config.yaml
hidden_size: 192
num_key_value_heads: 1
head_dim: 64
intermediate_size: 448
vocab_size: 2048
norm_place: "pre"
beta1: 0.95
max_grad_norm: 0.5
final_lr_fraction: 0.0
batch_tokens: [32768, 65536, 98304]
Each number is 128 + 32 x the weight over its row's rms, rounded and kept within 0 to 255. Layers, rows and columns count from 0. Numbers have three digits each. The size before them is the row's rms in percent of the matrix's.

# up: layer 8 MLP up, 448x192, rms 0.242, rows 152-161, columns 0-95
# down: layer 8 MLP down (transposed), 448x192, rms 0.231, rows 152-160, columns 0-95
# gate: layer 8 MLP gate, 448x192, rms 0.227, rows 153-161, columns 0-95
up152 104:167129116103166115118137137147181135209135126077165125107125090168135100193178158095079185115140046155179151187126167110152104086160138097116105147082187101093148146111092091192186124162142099135162124109092131168142145127182160155105089128109128104147121134039097189149075201158110076157
down152 105:146044075168091113088091091114125117119135138145112183124175117153138142138115148093102126179104156133165167095090114156143168163158124193124161105100099134118048079152165168140064096201128178094157168104117140147162105095124158096119110152043167120116134095155099139119143102116104131140
gate153 102:200127130144085123091114102124118116127065116125152173122149122111168131067130132079139161156148078073131108109098108138140111116141162128121060050082130129143127101132182113155193126127143163152114136094143166124127110105133171166128163141152155120098132083109065156085110081143057144134
up153 103:121142115141132118162143107085188128177115132124072158179126107142132117095211127168143141097144189106104095091119115164153138143114135106099128052168171106131158163098081144055136130168175143082107125145138170179107139114130128109181131179086154073107173160123138185158099123104103138156
down153 096:123175168136133138172142160103173090103105137105101143095153079124070114156094135133174151129171053088081110173130133130137124153191161116118163128143130102106123144098120122056120114116127145111109109109114138135068106137169181140162085132150161109072146134065220125119156117147067107072
gate154 094:131079117201090169058149153126123177118154131133190113143118083075121096144159154080098132127113091156144162178100112086154124096088114123116100068139131110081188128154118102034123113173135146126124140084128130077098135092087068214072120164106129145106170115187135152130089153117115075107
up154 094:121117116126175108115161113095067099157116035192095133135089209110148166119122137099110190116099126143148121103128166090135112101098130134148161151132136164153120105137116144149096205126133177109103161121130167093155080112083128088140146146097113113099127112108191153152141142113107092215
down154 104:129112132170065122113110151109099110112101117116161143109130166136136138142135111130138079148127095136150098121110148128151124129163130119192135148078091130122067116142143089158136059075110116141130122153156187093148136113163143127216147130155121087141105122148068156118140094073159137167
gate155 104:115122119097123203089081157101085182163089111123092097205139171083085068143145132091158110110130159158162115108139089126102099130100129117103108110141143078113128069142089116159107149149167125107118122116129138119100138171115148152136021159069108098152102125157150080121158165051127200105
up155 103:191134143142105141130207179109137096151145106146109142149144100092130146089140167153091120153204148110089120154116169172155138106085057184154152137120152177112141209114086078168161095125091143156145071131130156193073132145122162125110112160173110113070114112096106154117124090124129087128
down155 093:129096157085120115104086085101167118141115177163197098162141149192156148132138145141253129103121096184178134095166073091098113156146120118127087170124151132142111127177134135177028072119102173119104118153089125108123134129140117137147105148161122186149132072111112133125158151170084087135
gate156 091:169184159117116146114125075164121121119088142124085138145100081134186145099117164125081138096144110168129125158099081072101077161111078116114165151103106111091155091172083099188126129192079136125133088133151177114152111111155108161098131103117132035143223087173130112096107096117108138099
up156 088:114131106151137114097138154137167123121107079156122113156116161119111107135063162071179117157135161122113112188066082111069129121119088183077137093064082192120114104104083089174147110114122091171088106113143118099118144118149133157116189142093162143110137100065139122067084121171130156083
down156 095:118100143158096159117127134090226085141105119107122056138125025176153146121141103166131157134159144152114116128153125087152105152130111073118084071116144110076120101115143085143114128072098143116139160130147143045104110179143160200147151108169177138107084109170139102171134144111125105186
gate157 095:131099132097140146087094118097131106138153107127154129117049095124110143123133172110138058155095072107089136082144163095138103139135120112078136094123119150095161151121123151121096158157116127206131116140145149066146114141134146111127183139176105074178136077134117148124187163173079082085
up157 098:142086081130169127165136110133062069153163162118194128120152097140229070126145086107121143127164086116130086119129075123094123108159089126163122124108146154138135132113148154080130121149089110109108139109116194117122051087121084130134106145139147087153134113119208111120119109086124115088
down157 095:091100121112117103136105134114108070138079161119018110101121161149151057135103102134086144136140170083159124117102145097135107124135071097139127136112126141109099098136099148136112089140167121103138155082128143141131147073087128143106159142168144114157117162110123116124161086142181123076
gate158 103:201084090155159176191138150125126124065203095181097080151165158109131145093205104071185160166145096099130153134140124160098111124109112139161142102114062159112151101149147151139131080130125151096113121134097097122151071080111110137124156102121177103141166152133113145127110189101084164126
up158 096:128094119098197120150112152136075105079159139075148158112133160110137155137125098105127089173107117190190078125138140121059048114102132088136133088124124174100138178141142113114118147109130108093113144120040144110146142217080110132123143114121141108139161159122167086158134144089094097123
down158 100:058125096158147190129105155103136053133162119067138085117131175071147113114133090111078147089150104120194102107109099132119104093134156144145153093164140109083103091136129080133039109092120087140087109151011121183159141181152113114078129176180099160188111151154162110102142107130103086162
gate159 102:195126113160105134110105117172152160101102146150093149132191122140132103124152132162140120098164122163113149113061130119158163131139181122110154110101093131085165127180107125084122150085156121147062106131153160126103073173151185123080164125082122098098162154151092159153120108136170036106
up159 103:177150105131121110150102147107119140097152182157112117139185188159156119158114179118144142097127133178198139166120101120193158148063138145167139193118102170114136154167091128088134131123068106146133132137070106153163063099107195174116124117189073117113144139105140117127138103118142117134
down159 103:106152074159094111121106157129151134152094146182143120082150063148139178146122133189139112150147171148122158138100095164129127199116128077131112192130129120165088127080159172090139134174109206159131156112124154105168136146071155187127111102130115171098145133172105154160096146117129082158
gate160 094:114108219051187158151131134146101150135146165118174120171129092144138142119154157132075095081097176147127124070104122142168073187144156102162097136148104102125183093133204113090111097157119100103107142106070091144128135129072144094176130125143159084145099150152146143138143150184105165131
up160 097:158121110089150126103155079136111107157186115065118117158149174098082156120073143115128103095132133130148092110129110153133147172122130143164143130130142116158167138065159188076151123133139143124101122089120106167186160125095076170154151142086185136099097134097159175138173204103135125095
down160 096:121167138142141112177110104108128170128204121082127191154098108195122150126127129125105152071107120089149097172143152142168142156139115156168118154181156115114166079108123105130125137083127137136075148111137129105155133044149103053109129200178114148128108179099127124159145139094079157117
gate161 097:089147112144105137135083121130131117179156082126167152108117129111193121117145156097123106193134137117149122100159095141127097095190121148141176170145043155095134117155104120183132141133104084084154137105044120162142106116156105128156068070082151139149179110102111106079135159166135174097
up161 089:152138109114126099174104109147116135168157115103117061140130199149170092140120162103123053096106047084100146125177139176187091176158120131090170127117084110134111120112056082148155095154139115154129111149123139119171130075121148133097112120099095173167149117108131089076155165109136150147